Weights of a small GPT-style language model, trained from scratch on English Wikipedia: MLP 512 GELU.
Each number is 128 + 24 x the weight over its row's rms, rounded and kept within 0 to 255. Layers, rows and columns count from 0. The size above them is the row's rms in percent of the matrix's.

# layer 2 attention output (transposed), 128x128, rms 0.186, rows 14-34, columns 0-63
size [ 95 113 101 100  97 104  93  95  94  82  97  94  97  94  99  92  88  98 114 124 127]
[[155 107  97 127 127 110 162 153 106 127 146 114 103 142 127 122 115  90 117 169 172 158 140 130 111 117 158 149 143  99 148  82 104 171 141  96 100 124 134 138 122 124 131 125 146 145 157 135 139 125 123 129 156 162 151 164 137 111 161 150  90 114 115 130]
 [163 109 109 132 151 146 125 149 121 109 151 166 164 115 129 141 143 128 162 162 170 142 111 120 108 116 139 181 148 103 123  89 109 117 141 109 153 130 124 130 129 131 110 124 160 141 149 145 112 100 135  88 147 124  86 129 148 160 159 107 148 135 156 105]
 [139 153 124 138 131  73 129  83 142 138 141 133 117 146 144 127  76 100  85 110 125 151 107 130 102 121 109 148 128 148 130 149 106 146 120 119 151 188 173  77 156 153 178 128 133 162 130 165 144 174 144 121 110 126 125 135 152 141 146 131 117  97 123 158]
 [119 113 123 133 156 134 145 130 116  89 112 149 128 110 108 129 122 129 125 111 155 113 147 120 150 126 113 104 145  90 134 100  78 146 145 151 111  83 142 142 160 132 128 154 102 113 147 150 138 105 145 155  81 113 120 111  94 132 111  95 147 107  97 128]
 [138 103 140 149 145 144 175  92 132 166 134 120 104 143 143  91 157 135 111 182 120 118 114 117 144 103 119 131 115 168 105 130 169 102 124 166 146 145 163 132 140 115  70 129 127  97  97 167 145 166 133 110 101 178 126 101 166 126 142  85 145 155 115 128]
 [ 99 109 117 156 176 124 126 147 110 159 120 123 109 139  85 136 111 132 173 123 115 119 127 120 113  87 135  80 104 126 124 102 142 130 182  93 118 104  90 118 161 106 126  83 100 123 115 162 120  97 113 137  95 116 147  89 100 138 143 158 151 154 132 159]
 [140  99 136 125 132 103 118 137 150 132 149 130 106 155 127 124 128  99 148 131 122 203 123 111 104 138 111 121 142 222 149 155  74 109 136 115  95 153 157 131 125 117 116 159 103 138 133 148 174 133 126  93 119 148 121  75  79 120 127 126 109 128 128 166]
 [183  91 140 125 135 127 143 120 118 140 153 163  87 165 131 133  88 125 153 114 115 126 146 150 131 107 125 148 116 132 100 135 155 121 116  89 142 115 161 119 110 145 171 151  79 129 139 130 118 149 137 128 109 120 134 156 131 130 126 126 116 102  66 121]
 [129 122  96 141  85 131 140 113 134 115 162 121 140 120  98 114 110 147 124 105 105 180 113 152 145 142 122  79  90 121 142 109 118 115 150 132  70 128 108 136 123 104 131 161 116 132 149 215 140 120 166 136 135  80 102 125  97 157 136  97 129 149 149 133]
 [107 134 126 130 119 153 131 112 147 128 139 142 139 128 134 136 123 169 123 123 128  79 118  99 116  84 151 150 194  97 136 136 124 132 112 132 123 162 145 158 128 152 132  96 105 145 113 120 169 167 137 149  85 105 110 116 134 159 117  99 131 164 122 163]
 [123 121  98 107 134 132 151 100 141 121 126 111 102 103 133 155 148 109 134 151 145 172 174 142 167  69 175 138 147 165 111  86 148  97  91 163  94 144  90 145 167 170 122  94 128 136 136 147 163 128 110 119 120 151 118 126 129 124 118 145 124 134 137  77]
 [132  89 173  76 141  97  83  95 147 161 130 170 142 131 126 164 151 166 144 141 117 186 141 147 130 123 130  94 150 135 145 132 151 116 122 154 146 144 133 111 158 100 164 129 167 115 107 129 170 130 106 115 113 129 136 148 161  98 131 129 149 131 166 135]
 [156 151 146 140 160 179 120 149 122 134 150  77 123 138 122 106 115 134 111 139 137 114  79 113 173 129 105 136  74 156 121 174  88 101 129  93 118 112 141 159 101 120 108 129 165 119 135 114 126  95 124 142 112 101 116  93 140 139 108  98  95 139 108 143]
 [129 122  99 158 150 100 138 164  94 134 107 114 119 129 136 115 142 123 171 135  80 154 105 130 105 109 105 100 161 118 148 131 127 158 129 104 143 148 129 134  75 129  94 119 113 129 103 135 145 138 142 116 118 162  88 151 146 121 168 113 110 104 156 140]
 [145 109 111 133 126 134 149 146 121 122 137  62 144 157 122 180 100 121 134 136 117  69 178 120 126 137 134 140 142 135 102 106 123 140 140 157 137 167 118 141 140 134  95 100 121 115  90  93 120 146 145 186 127 147 136 135 112  79 132 140 166 125 143 112]
 [102 130 168 111 128 161 158 119 137 145 135  96 132 133 125 133 123 135 149 151  85  86 158 133 110 115 129 184 140 127 101 180 155  78 144  94  86 135 146 106 155  86 161 122 148 140 141 138 133 114 135  51 136 100  93 126 131 127 135 134 145 113 121 135]
 [111 112 116 120 151 150 140 158 132 134 123 184 149 115  95 125 109 133 111 142 152 154  91 107 138 122 124 158 119 117 121 155 143 114  86 124 120  94 126 134 114 101 201 169 113 130  89  98 151 166 106 146 162 124  99  67 144 102 128 133 116 104  89 101]
 [171 126 126 116 113 148 110  96  46 131 104 163 155 153 115 130 111 109 174 130 138 101 153  95 109 162 127  72 139 125  88 145 116 125 110 114 123 114 138 117 140 113 159 144 172 117 104 145  79 111 114 150 116 141 114  62 156 111 120 148 116 115  71 108]
 [ 57 139 111 133 105 135 152 152 131 131 121 134  66 157 147 190 172 111 131 154 144 101 115 107 140  97 116 154 103 122  87 100 141 134 101  88 102 101  99 121 163 132 144 150 117 125 104 143 110 166 170 116 118 132 141 137 110 177 140 134 104 106  94 129]
 [164 158 138 111 156 116 131 119  82 125 134 111 146 124 119 110 118 130  93 138 123 129 157 163 136 139 122 146 146 143 142  98 142 107 137  88 132 115 153 114  79 139 114 111  88 105 139  85 124 110 177 116 173 129 149  89 128 113  97 104 102 132 113 129]
 [ 83  98 166 167 132 143 143 106 101 124  99 111 127  97 192 129 150 111 128 137 125 136 186 132  73 162 115 141 122  94 137 161 139 147 143 162 136 114 157 102  67 159 117 112 130 143 141 188 132 119 174 137 151 145  98 115 142 130 138 144 196 137 133 143]]
# layer 2 attention value, 128x128, rms 0.209, rows 15-34, columns 0-63
size [ 90  94  96  81  92  76  79  87  71  89  86  82  82  90  89  82  88 139 130 149]
[[106 116 169 124 111 124 135 133 145 137 146  63 136 105 131  67 122 107 101 150 106 157 124 118 102 106  97 161  95 178 145 126 143 144 109 180 111 151 126 102 154 148 113 126 107 122 147 136 156 158 125 147 110 135 143 153 129 118 118 170 133 144 150 115]
 [131  92 106 142  91 143 136 156  95 129 133 129 110 120 146 123 127 100 125 164 143 124 119 104  98 134 156 130 137  94 120 125 128  86 164 127 125 112 123 102 110 112  92 159  88 150 129  92  81  68  83 118  87 137 145 122 167 146 105 124 147 118 114 108]
 [118 116 126 128 104  91 155 136 199 132 130 166 109 178 129 107 125 134 140 131 111 118  93 175 148  99 113 102 133 170 107 128 121 133 120 104 126 138 130 102 129 112 146 130 149 108 116 141  97 157 123 107 113 133 117 138 115  95 177 123 112 162 112 143]
 [144 124 139 145  99 126 145 160 101 138 125 127 174 149 123 125 126 122 173 106 137 135 150 128 129 127  99 107 195 114 115 121 147 144  99  92 129 135 173 114 137 199 121 129 148 181 152  84 114 136 105 195 146 161 111 108 107 154 160 154 141 140 126 153]
 [157 116 110 113 105 113 135 144 151 104 157 124 119 165 138 138 133 139  87 133 117  97 104 137 138 178 146 116 100 132 160 127 123 127 123  93 124 111 173 122 111 133 158 161 143 117 177 121 141 143 135 124 126 117  72 133 143  86 101 117  87 106 114 111]
 [ 96 115 174 158 130 180 119 127 128 141 135 160 134 135 115 160 117  82 112  78 154  90 123 144 138 120 113 105 157  94  85 145 133 141 113 146 117 109  99 158  86 156 143 145 113 110  97 138  98 135 103 162 138  95 119 153 144 123 145 111 144 133 127 157]
 [110 147 178  77 139 124 154 124 201 136 145  96 125 140 111 142 128 140 103 113 118 157 135  64  99 155 134 163 140 104 109 123 133 115 163 109 144 137 134 131 128 108 102 120 164  83 130 120 144 113 131 148 160 128 124 101 108 142 149 117 137  98 152 115]
 [137  89 119 123  93 161 148 121 125  98 141 171 167 117 116 105 169 109 103 134 117 106 140 142 112 157 153 129 127 151 124 159  94 114 110 124 171 131 143 147 109 141 135 113 118  86 111  71 130 131 122 121 104 153 173 138 118 159 109 131 135 113 113 164]
 [155 107 140 120 136 115  83 129 151 159 125 112 117  84 101 112 153 113 176 111 125 154 121 107 103 119 102  95 136 147 112 118 133 148 125  92 135 112 155 132 163 117 163 164 103 100 133 153 148 130 152 134 151 140 182  91 107 113 159 101 105 131 107 133]
 [148 129 149 162 134 126 137 163 131 126 131 104 149 115 118  93 120 137 143 106 118 107  92 146 167 117 142 115  81 163 182 130 111 120 150 151 157 141 152 114  74 101 105 115 159 155 138  83 125 119  76 175 128 103 137  92 155 114 110 130 136 123 118 126]
 [131 121 103 143 104 135 138 134 128 163 150 112 172 148 102 106  99 137 129 148 152 110 143 127 135 138 142 107  95 114 125 105 152 130 141  77 111 129 183 115 112  87 113 123 109  94 109 118 150 121 168 119 130 102 111 137 121 129 100 127 119 123 115 139]
 [101 122 150 125 143 127 140  94 149  97 130 152  83 148 108 125 158 120 136 111 129 149 144 132 125 129 159 100 137  97 155 131 135 140 104 117 141 131 145  86 130 170 128 136 128 106 172 123 132 123 170 103 142 128 179 162 130 142 184 106 134 117 115 108]
 [154 113 151  98 166 102 106 106 127 143 131 124 113 151 136 106 117 108 140 114 125 114 149 101 122  99 116 146 146 139 154 134 177 148 157 170 111 151  91 148 133 151 160 121 172  87 153 134  83 133 109 112 142  94 126 113 102 131  98 171 124 156 100  98]
 [ 93 111 151 124 118 114 171 127 156 119 169 164 170 136 132 130 112 145  88 163 159 122 127 130 130 137 121 131  79 121 164 131 100  92 105  85 119 108 113 116 160 135 135 128 139  94 133 153 133 145  95 113 128 106 134 136  83  90 133 151 117 154 116 124]
 [177 143  97 114 165 133  73 161 145 115 130 123 124 108 159 154 115 146 140  83 128 141 131 109 148 125 121 133 119 123 188  84 133 123 134 130 124 110 151 131 138 136 160 140 110 104 141 115 128 150 138 118 200 121 119 138 134 124 128 135 128 138 155 115]
 [118 137 119 127 133 125 118 158 150 113  87 116  95 131 130 148 102 104 142  71 166  92 142 123 129 125 105 107 128  96 108  95 176 160 141 114 140 199 122 127 125 151 104 127 114 129 121 158 135 127 136  94  90 124 111 155 129 172 145 118 127 152 128 143]
 [ 59 135 126  99  92 144 156 117 142 116 146 135 161 115 113 129 102 184  97 149 109 139 117 165 111 129 130 163 100 102 168 122 114 112 152 140  83 123 152 131 133 137 129 138 145  85 117 118 166 112 132 135  83 114  61 161 108 187 142 156 119  98 116 163]
 [134 135 189 100 135 125 176 116  96 141 196 135 121 171 130 104 170 141 119 132  83 107 112 114 104 143 136 123 108 143 143 108 130 133 148 137 109  90 155 128 137 133  62 122 140 119 105 129 113 130 143 112 103 140 140 150 136 145 131 143 131 133 115 137]
 [124 125 128  83 169 163 152 139 126 103 138 112 145 137 116 114 109 126 107 101 107 125 128 188 140 102  90 141 134 138 103 104  73 138 130 129 124 137 100 144 162 129 173 140 122 116 158 148 122 124 151 116 122  70 133 111  99 136 162  97  81 134 118 118]
 [114  85 146 153 105 108 117 128 120 156 131 105 121 150 110 126 133 130 126 127 148 129 117  77 137 129 125 135 102 155 128 137 132 136 135 121 133 141 106 148 137 139 131 146 136 152 153 144  78 160 123 165 155 134 151  99 109 123 121  91 121 179 134 114]]
# layer 2 attention query, 128x128, rms 0.233, rows 32-63, columns 0-63
size [ 91 124  63 109 105  50  94  96  93  86  91  93  87 100  93  90  92  87  93 101  92  85 100  92  87  87  88  95  94  88  93  90]
[[153 110 117 142 122 110 121 117  78 133 124 126 157 142 108 107 156 119 119 126 118 151 110 142 119  83 114 183 144 133 118 160 133  86 123  95 131 157 179  96  93 132 168 106 105  88 156 138 115 117 144 113 128 108 115 144 137 137 177 154 165 128 109 167]
 [101 142 120  98 142 160 121 129 160 111 142 117 147  99 139 134 128 120 136 162 144 102 134 130 135 188 153 123 120 134 127  91 128 190 158 154 120  90  89 147 157 128 118 116 151 167 127 103 118 122 114 126 136 180 149 102  99 111  81  97  80 148 162  99]
 [ 98 140 102 110 131 119  76 137 132 104 144 121 117 135 128 163 150 134 144 157 100 111 126 139 172 147 135 104 124 129 122 152 111 158  96 119 118 114  93 168 146 118 139 125 124 118 170 116 138 135 116 113 129 148 128 122 114 144 105 132 146 128 152 148]
 [105 139 104  96 122 145  73 159 141  93 143 133 142 105 153 105 157 123 126 153 132  85 149 135 158 155 129 128 131 134 133 111 125 156 130 146 127  84  93 157 172 126 133 132 141 136 159 123 149 121 102 118 133 163 143  88 103 128  59 101  98 152 175 130]
 [108 129  91 115 140 160 115 153 157 136 126 131 164 122 123  79 115 101 128 139 136  66 146 146 125 144 136 155 133 154 134  86 129 119 133 121 122  97 138 144 149 146  97 128 128 144 129 129 129 107 143 113 147 141 141 114  95 108  65 105  62 150 179  73]
 [121 108 160 121  94 136 117  96 105 103 102 151 121  46 121 130 117 107 127 102 142 147 129 104 106 139 109 144 122 115 132 142 132 155 108 186 118 134 131 119  97  82  98  99 105 114 138 122 126 114  50 134 101 157 107  94 156 123 134  95 142 113  98 173]
 [127 149 158 120  77 116 108 146  94 167 137 124 116 139 131 119 145 153 149 102 119  69 127 136 163  90 113 137 150 130  78 124 128 121 123  91 155 139 126 124 106 108  92 128 108 114 128 112 138 140 156 137 107 169 112 157 128  75 133 134 138 132 123 130]
 [161 152 139 102 113  93 153 120 152 161 126 124 129 115 112 122 107 152 118 135 122 129  54  99 125 129 139 140 174 138 131 165 108 114  90 112 141 159 114  96 130  87 130 127 109 136 141 124 102 160 140 106 112 113 117 135 150 111 142 121 124 149 140  94]
 [140 107 122 119 134 123  87 144  96 117 162 126 113 150  94 160 104 127 134 150 103 134 163  84 140 153  96 117  81 135 139 131 122 134  95  97 122 104 110 163 130 134  99  99 174 174  93 110 164 145 153 116 152 100 100 137 135 154 109 115 151 133 159 135]
 [133 118 128 118  83 108 136  85 130 136 104 101 140 122 118 158 120 144 160 177 108 127 119 126  68 141 139 106 111 147 160 122 106 153 179 131 160 110 103 132 163 143 126 130 132 150 114 137 117 151 176 114 121 144 129 143 118 137 145 128 178  80 167 170]
 [160 162 147 122 127  92 119 154 188 180 138 130 116 103 157 104 117 146  97  85 115 107  98 152  90 121 113 126 133 117 151 160 127 129 121 141 127 108 150 142 146 119 102 115 140 180 146 114 166 171 124 104 131 143 143  93 132  97 130 120 134 101 190 152]
 [138 122 106 149  96 121 122 134  70  84 134 131 124 139 129 121 117 119 130 120  86 137 151 170 160 117 101  96 117  87 134 115 113 114 129 108 150 156 134 137 196 154 136 124 131 128 120 137  94 118 174 100 162 161  96 119 124 180 105  69 132 134 125  90]
 [169 116  51 109  99 124 131 161 135 200 137  99 126 148 103 143 141 155 126 125 139  96 133 127 137  76 118  96 139 103 112 134 126  95 143 113 136 135 148 143 130 126 149 147 161  79 129 135 176 115 182 123 132 124 121 132 133 129 179 155 152 118 108 140]
 [ 97 121 155 116 149 112 146 143 155 139 150 115 119 137 117 170 159 119 118 129 123 131 127 152 103 146 134 125 146  90 101 105 117 106 172 131 139 103  64 101 127 108 107 145 118  97 121 167 101 131 184 149 132 131 108 109 130  99 172 161 186 115 101 162]
 [148 128 159 138 142 127  97  82  93 131 149 118 160 147 137  92 135 124 112 153 117 143 148 114 153 105 148 168 135 127 115 152 130 132 150 108 159 107 122  68 111 143 133 110 124 115 132 142 188 131 174 149 156 129 144 125 132 144 124 154 159  92 129 103]
 [103 170 101 125 104 158 146 125 141 129 109 102  88 100 159 136 156 144 119 131 135  90 127  87  99 171  97 111 164 153 149 176 147  70 146 114 142  99 104 122 119 129 113 161 122  91  94  96 132 156 138 168 154 104 153  97 112 115 177 117 124  90 100 161]
 [134 166 169 152  98 166 122 108 108 115 121 139 144 118  94 108  75 123 134 165 151 114 125  94 103 124 134 139 102 112 126 105 125 159 120 112 136 138 142 126 124 160 136 108 104 110  88 100 155 132 122 152  67 107 128 127 137 111 101 147 151 102 117  97]
 [153 102 103 153 150 134 104 173 138 113 144 161 130 115  69 130 193  96 183 120 148 120  91  78 143 101 126 155 124 162 182 143 132 114 101 126  55 116  94 135 146 116 142 137 148 143 127 152 120 110 112 141 180 122 180 127 121 118 133 118  83 160 119 154]
 [146  74 118 144 149 130 138 161 163 135 137 117 125  80 140 161 121  81 102  91 108 146 129 153 105 197 115 129 179  97 153 142 140 144 145  94 170 136 115 117 134 100 101  75  96 135  97 136 132 138 127 124 122 140 100 169 104  97 152 120 124 136 110 118]
 [ 86 138 122 145 132 167 116 144 142  78 109 144  75 152 161 105 110 114 161 126 148 124 130 151 158 140 121  73 130 139  96 144 133 122 126 144 155 145  87 143 103 134 120  97 119 123 106  85 152 115 104 134 111  88 129 165 150 161 139 131 145 140 139 117]
 [153  75 128  94 167 160 150 135 114 137  90  53 137 106 168 150 122 115 106 104 121 128 129 120 118 141 138 101  81 114 131 142 112 128 150 177 153 109 112 120  78 146 117 132 140 123 146 127 124 113 135 117  78 126 116 117 160  92  76 103 157 140 141 162]
 [106 101 130 157 134 222 148 117 137 126 107 146 148 126 145 156 166 121 128 130 165  82 119  97 127 133 139 116 146 111 165  94 118 139 116 102  81 100  68 132 112 158  98  92 143 122 187 136 129  93 148  99 161 162 122 111 142 112 160 103 126 112 145 112]
 [130 108  91 148 108 152 156 130 134 125 133 115 119 149 105 154 161 155 141 101 135 155 133 125 142  90 117 183 117 129 176 138 117 112 130 132 148 123 145 127 105 101  94 146 121  86 145 174 122 137 141 105 127 124  99 126 122 123  92 117 144  81 122 125]
 [116 196 101 109 115 143 131 138 115 140 129 111 162 144 130 100 148 148  97 143 104  72 127 120 118 147 117 163 143 120 145 139 124  77 146 126 100 119 159  83 129 121 112 130 107 119 134 116 128 137 127 120 124 140 108 182 115 140 147  94 129 134 117 129]
 [141 127 140 130 158 182 114 139 130 110 137 104 150 115 143 136 141 123 183 113 119 108 164 130 124 115 151 178 169 121 185  76 145 102 114 105 140 105 131 109 130  87 111 139 146 148 124 143 120 120 135 117  90 119 139 155 149 118 108  98  99 148 134 134]
 [143 117 154  95 135 147 141 129 119 152 131 163 124 171 120  86 173  83 116 162 106 124 122 173 149 157 107 112 152 122 127 128 153 132 139 186  99 129 152 103 143 120 124 107 113 116 123 157 108 123 138 149 146 116 133 123  96 114 172  88 134 137 145 124]
 [133 148 158  82 128 117 143 133 119 106 108 106 108 107 144  99 123 136 103 155 111 159 115 125 112 150 146 138 119 116 140 157 130 125  88 119 165  93 123 108 120  95 157  91 106 114 169  80 112 148 198 143 132 138 141 150 134  98 173 115 168  91 154 136]
 [108 138 156 132 111 116  97 105  91 103 104 151 139  86 129 114 109  96 144 126 109 173 180  97  84  93 128 131  89 130 115 120 132 170 124 155 153 104 169 133 150 158 109 104 143 147 121 144  95  58 117 143 139 100 128  85  97 133 140  91  77 137 180 134]
 [141 108 170  93 123  84 106 111 140 116 150 100 212 122 124 150  82 121 132 117 136 115 131 119 148 148 161 122  95 150 104 149 136 128 127 131 109  99 135 168 130  67 123  98  94 143 129 140 155 110 152 115 167 128 172 124 136  96 110 104  98 161 151 141]
 [140 145 114 140 147 140 122 150 106 126 173 145 115 123 144 103 157 128 110 134 142 125 114 154  85 157 137 125 140 101  88  91 132 145 130 114 114 181 108 116 104 141 142 157 174 128 105 112  87 120 117 126 112 123 118 118 182 131 114 163  87 141 162 125]
 [149 148 141 150  94 129  96 123 133  81 120 116 170 116 140 134 142 111 104 136  97 117 124 121 123 140 106 107 118 114 133  87 145  99 149 112 162 133 111 103 172 175 140 136 151  90 132 103 105 136 141 164 119 136 139 139 107 128  84 153  92 128 137 121]
 [114  83 122  80 194 153 125 126 136 139 129 115 154  80 157  96  97 100 159  96 102  96 118 122 120 143 145 115  95 133 120 155 149 144 103 126 121 115 140 108  99 107 119 132  83 133 133 121 128 157 106 149 181 147 142 102  91 125 133 121 131 183 179 174]]
# layer 2 attention key, 128x128, rms 0.236, rows 32-63, columns 0-63
size [ 78  54  77  95  99  90  82  79  83  79  76  81  84  82  82  90  80  78  85  92  81  82  89  78  71  83  83  82  83  84  87  87]
[[136 109 169 142 134 117 133 170 101 181  99 148 120 125 119 117 105 153 166 108  95 196 145 129 191 101 124 130 141 110 105 151 131 128 115 193 118 107 107 104 146 148 179 123 108 120 102 168 112 127 128 118 104  99 133 139 155 149 104 117 114 120  78 124]
 [131  82 135 122 140 129 120 115  97 129 149 125 147 147 100 134 137 113 159 129 119 140 125 138 118 108 127  91 118 145 116 165 126  90  97 133 136 149 149  97  97 136 128 115 155 162 136 141 156 113 139 121 133 117 126 113 181  94 185 142 191 129 134 145]
 [109 130 118 131 107 164 127  48 111 104 139 163  89 133  99 118 146 119 130 122 132 110 139 101  83  97 125 146 101 145 123 109  77  90 167 114 136 156  99 105 135 129 131 150 141 150 112 142 147 123 165 102 152 103 159 146  94 112  93 116 136 110 157 144]
 [133 127 132 143 107 137 113 102 134 106 125 162 137 110 130 105 142 129 127  73 142  86 147 141  97 106 102 125 103 167 116 141 106 105 117 154 109 139 116 123 115 135 108 150 147 158 134 131 135 108 145 138 137 118 162 154  97 115  80  99 167 139 187 125]
 [127 118 149 132 126 163 103  80 118 111 176 137 141 126  98 139 135  94  98 110 113 116 141 132 131 125 127 139 150 116 151 119  66 120 159 116 168  99 121 136 109 105 117 125 165 154 146 122 144 159 131 106 143 138 127 169 112  93  98 151 133 178 132 135]
 [172 127 134 100 114 111 151 168 155 130 110  79 162 108 162 116 118 155 157 135 143 157 105 121 154 145 124 101 146 141  89 164 151 131  91 147 124 128 172  89 137 123 112 134 113  98 102 115 127 116 119 160  97 124 126 110 192 114 141 114 107 107 125 130]
 [120  73 156 113 165 147 109 140 132 133 148 126 143 161 146 119 165 132 146 164  97 143  89 122  97 104 163 133 108 141  93 192 148 119 127 144 127 159 151 121 170 117 113 153 141 129 150 131 126 149 103 111 115 142  98 164 141 134 113 155 121 121  85 170]
 [142 164 126 133 122 137 153  71 159 118 144 148 146 128  95 155 115 121  94  95 134 118 111 134 119 107 133 163 128 116 142 131  97  77 128 167 108 125 182 157 106  93 164 118 130 112 153 144 128 153 143 137 118 122 175 116  96 129 125 134 139 129 128 143]
 [135 129 128 124 120 132 135 135 119 130 102 145 137 121 110 129 137 127 120 111 139  90 111 160 139 148 112 172 166 140 151 107  85 106 107  64  85  91 128 136 135 133 115 155 156 156 126 106 123  89 129  89 157 121 115 116 112 154 130 120 118 137 180 142]
 [ 93 145  89 127 141 157 118 118 123 156 148 143 115 128 175 117 111 154  90 117 123 111 104 185 163 172 141 183 127 108 133 160 136 118 100 145 119 106  84 151 134 112 135 168  99 116 127 131 118 157 151 137 165 101 161 150 136  91 128 145 118 130 154 108]
 [148 160 146 100  98 187 139  81 103 119 106 122 111  99 123 128 172 131  96 123 111 126  98 135 108 153 143 120 116 152 125 150 105 122 141  81 113 170 148 139 101 140 108 157 101 110 155 137 103 133 100 117 131 130 101 153 114  72 151 138 162  99 151 151]
 [167  92 157 114 149 169 120 155 116 142 138 183 113 146 150 147 102 124 162 145 129 138  82 123 115 124 120  95 106 109 128  90 132  98 177 128 121 167 122 133  96 162 112 137 102 145 135 133 184 163 133 137 147 120 148 121 120 155 139 120 103 171 108 129]
 [112 115 147 118 124 159 133 113 166  95 142 116 112  87 141 113 173  96 144 118 146 109 102 133 114 121 147 143 125  90 144 110 101  94 166 151 121 130 102 162 153  89 124 133 128 194 165 130  91 124 141 103 113 118 133 136  86 115  91 103 191 135 139 109]
 [114 122 153  95 144 109 118 140 121 133 123 139  95 131 119 120 169 120 128 154 157  75 139 155 126  90 101  94 167 160 130  98 130 114 106 156 125 109 112 114 154 116 131 156 135 100 137 161 157 135 122 135 166 124 115 142 126  91 103 120 125 125 145 125]
 [146 112  94 131 162 112 155 143 175 136 102 164 157 166 115 154 122 144 103 119 105 113  81 117 114 127 175 110  92 125 140 151  76 127 123 106 134 133 135  68 131  80 118 152 132 167 131 114 102 143 162 129 110 137 159  97  85 141 147  89 158 151 137 102]
 [ 86 143 143 148 122 148 103  80 109  62 156 133 161  86 133 139 118 122 126 100 107 102 155 121 100 118 151 129 114 143 142 129 143 158 197 124 161 146 109 169  88 112 132 102 130 159 171 117 170 139 119 138 151 128 147 130 141 131 120 124 130 133 174 138]
 [119 122 130  90 137  94 141 122 136 112 101 106 148 138  89 146 100 118 103 100 102 152 142 147  86 125 158 174 128  86 106  93  82  85  83 149 140 124 129 136 162 145 146 183 116 137 125 125 153 118 110 129 123 146 188 109 115 131 124  89 113 125 103 126]
 [137 127 108 133  93 115 126 184 152 109 120 121 138 109 144 132 121 171 111 125 149 166  89 111 148 107 136 134 113 117 123 127 152 113  94  98 153 126 100 160 114 160 150  87  98 126 143 132 128 143 158  80 118  76  91  90 145 133 166 119 110 103 147 153]
 [139 147  95 123 140 140 137 132 195 126 130 133 114 101 123 158 167 134  85 135 142 125 180 114 146 116 118 114 134 156 126 114 141 136 120 120 121  88 132 158 118 138 147 117 177 172 131 111 177 119 132 174 111 115 110 123 148 109 129 138 122 138 136 117]
 [146 122 139 135 114 146 111 101 128 123 125 154 136 114 132 102 154  98 126 126 152 101 158 143  91 135 117 131 117 142 125 114 115 137 127  99 156  98  80 120 107 111 114 142 189 163 145 118 145 100 155 157 149 122 174 163 105 120 117 121 129 181 166 143]
 [106  78 154 137  73 127 134 118 166  70  79 147 103 114 161 162 131 126 106 131 156 108 155 132 164 140 115 124 142  94 129 125 176 137  60 150 127 118 123 128 127 116 141 149 112 126 131 169 127 127 115 138  99 128 126 123 156 143 132 131 111 122  73 129]
 [143 126 127 103 131 119 167 163 141 162 148 130 147  59 149 107 118 138 121 110 140 192 161 156 152 137 125 145 116 115 147 105 138 137 185 150 126  92 161 101 119 124 149 105  95 124 141 164 110 117  94 101 152  74 139 143 142 133 121 155 153 109  92 169]
 [141 138 165  87 110 108 113 108 163  96 174 134 137 121  81  85 131 134 107 116 127 124 115 148  92 110 124  87 121 130 153  88 145  87 133 159 140 146 103 121 172 110  79 130 114 149  86 131 157 113 181 120 132 126 108 140 136 133 150 138  89 118 158 122]
 [121 132 152 110 125 140  98 109 144  83 155 164 161 103 102 119 130 146 145 106 132 126  81  88 153  84 106 129 138 137 138 126 104 161 127 116 168 161 125 189 122 149  94 138 113 148  87 152 132 137  61 156 134 128 124 142 129  82  90 144 108 155 149 109]
 [164 114 117 163 131 120  96 114 113  98 130 128 142 121 106 120 137  76 152 167 122 136  92 152 140 107 145 147 130 133 132 110 110 175 109 144 122 143 151 145 133 133 104 148 150 119 118 185  54 144  54 139  85  98 140 113 136 155  94 154 103 145 151 143]
 [126 110  93 110 121 125 108 132 134 103 132 124 129 165 123 113 119  96 145 111 106 148 147  86 109 123 124 130 125 149 139 147 138 135 123 130 132 137 163 101 106 138  86 173 138 115 185 133 157 108 101  89 160 107 115  98 157 112 140 134 143 184 138 163]
 [103 191 141  91 105 167  87  93 136 128 168 165 151 116 114 108 137 146 125 112 142 127 134 131 158 151 117 122 106  90 158 150  70 116 130 111 128 119 125 120 110  99  90 168 134 112 128 120  91 162 113 115 128 140 148 116 128  98 108 164 139 155  90 165]
 [122 154 173 129 147 112 106 150 146 150 147 116  97 143 102 126  81 130 124 118 143 140 101 134 215 118 133  94 126 113 127 132 139 201 143 133  81 115 138 143 163 110 142 142 131  96 130 108 127 159 128 153  76  98 122 119 141 151 132 136 136 123 113 128]
 [112 143 165 143 156 112 115 139 132 166  92 137 143  73 150 130 135 126 132 149 121 146 105 139 151 125 132 112 131 142  97 127 129 131  98 128  65 121 144 162 150 113 159 131  89 142 105 128 115 108  73 136 150 122 105 117 163 109 126 108 123 139  95 125]
 [148 135 106 162 130  85  78 161 124 118  99 128 114 131 137  77  99 141 133 114  99 131 131 116 156 104 106 116 143 161 151 150 111 112 130 134  92  73 132 109 106 121 156 186 117 137 113 130 147 119 153 105 163 169 146 171 129 118 132 153 110 110  93 110]
 [126 136 139 134 156 162 158 152 144 131  98 158 130 106 121 111 139 154 150 137  84 171  88 134  80 120 172 134 157 111 128 153 137 157 116 125 138 118  99 107 133 134 149 138 112 114 127 157 106 178 143 145 139 139 161  99 156 116 176 148 107 112  74 134]
 [100 146  98 128 155 115 137 140  99  80 102 120  99 156 130 147 151 130 163 151 107 123 109 124 129 146 110 149 124 134 144 159 150 136 132 117  99 100 103 136 115 112 118 133 152 125  88 129 108 108  91 132  75 115 101  98 153 172 161 141 143 139  99 115]]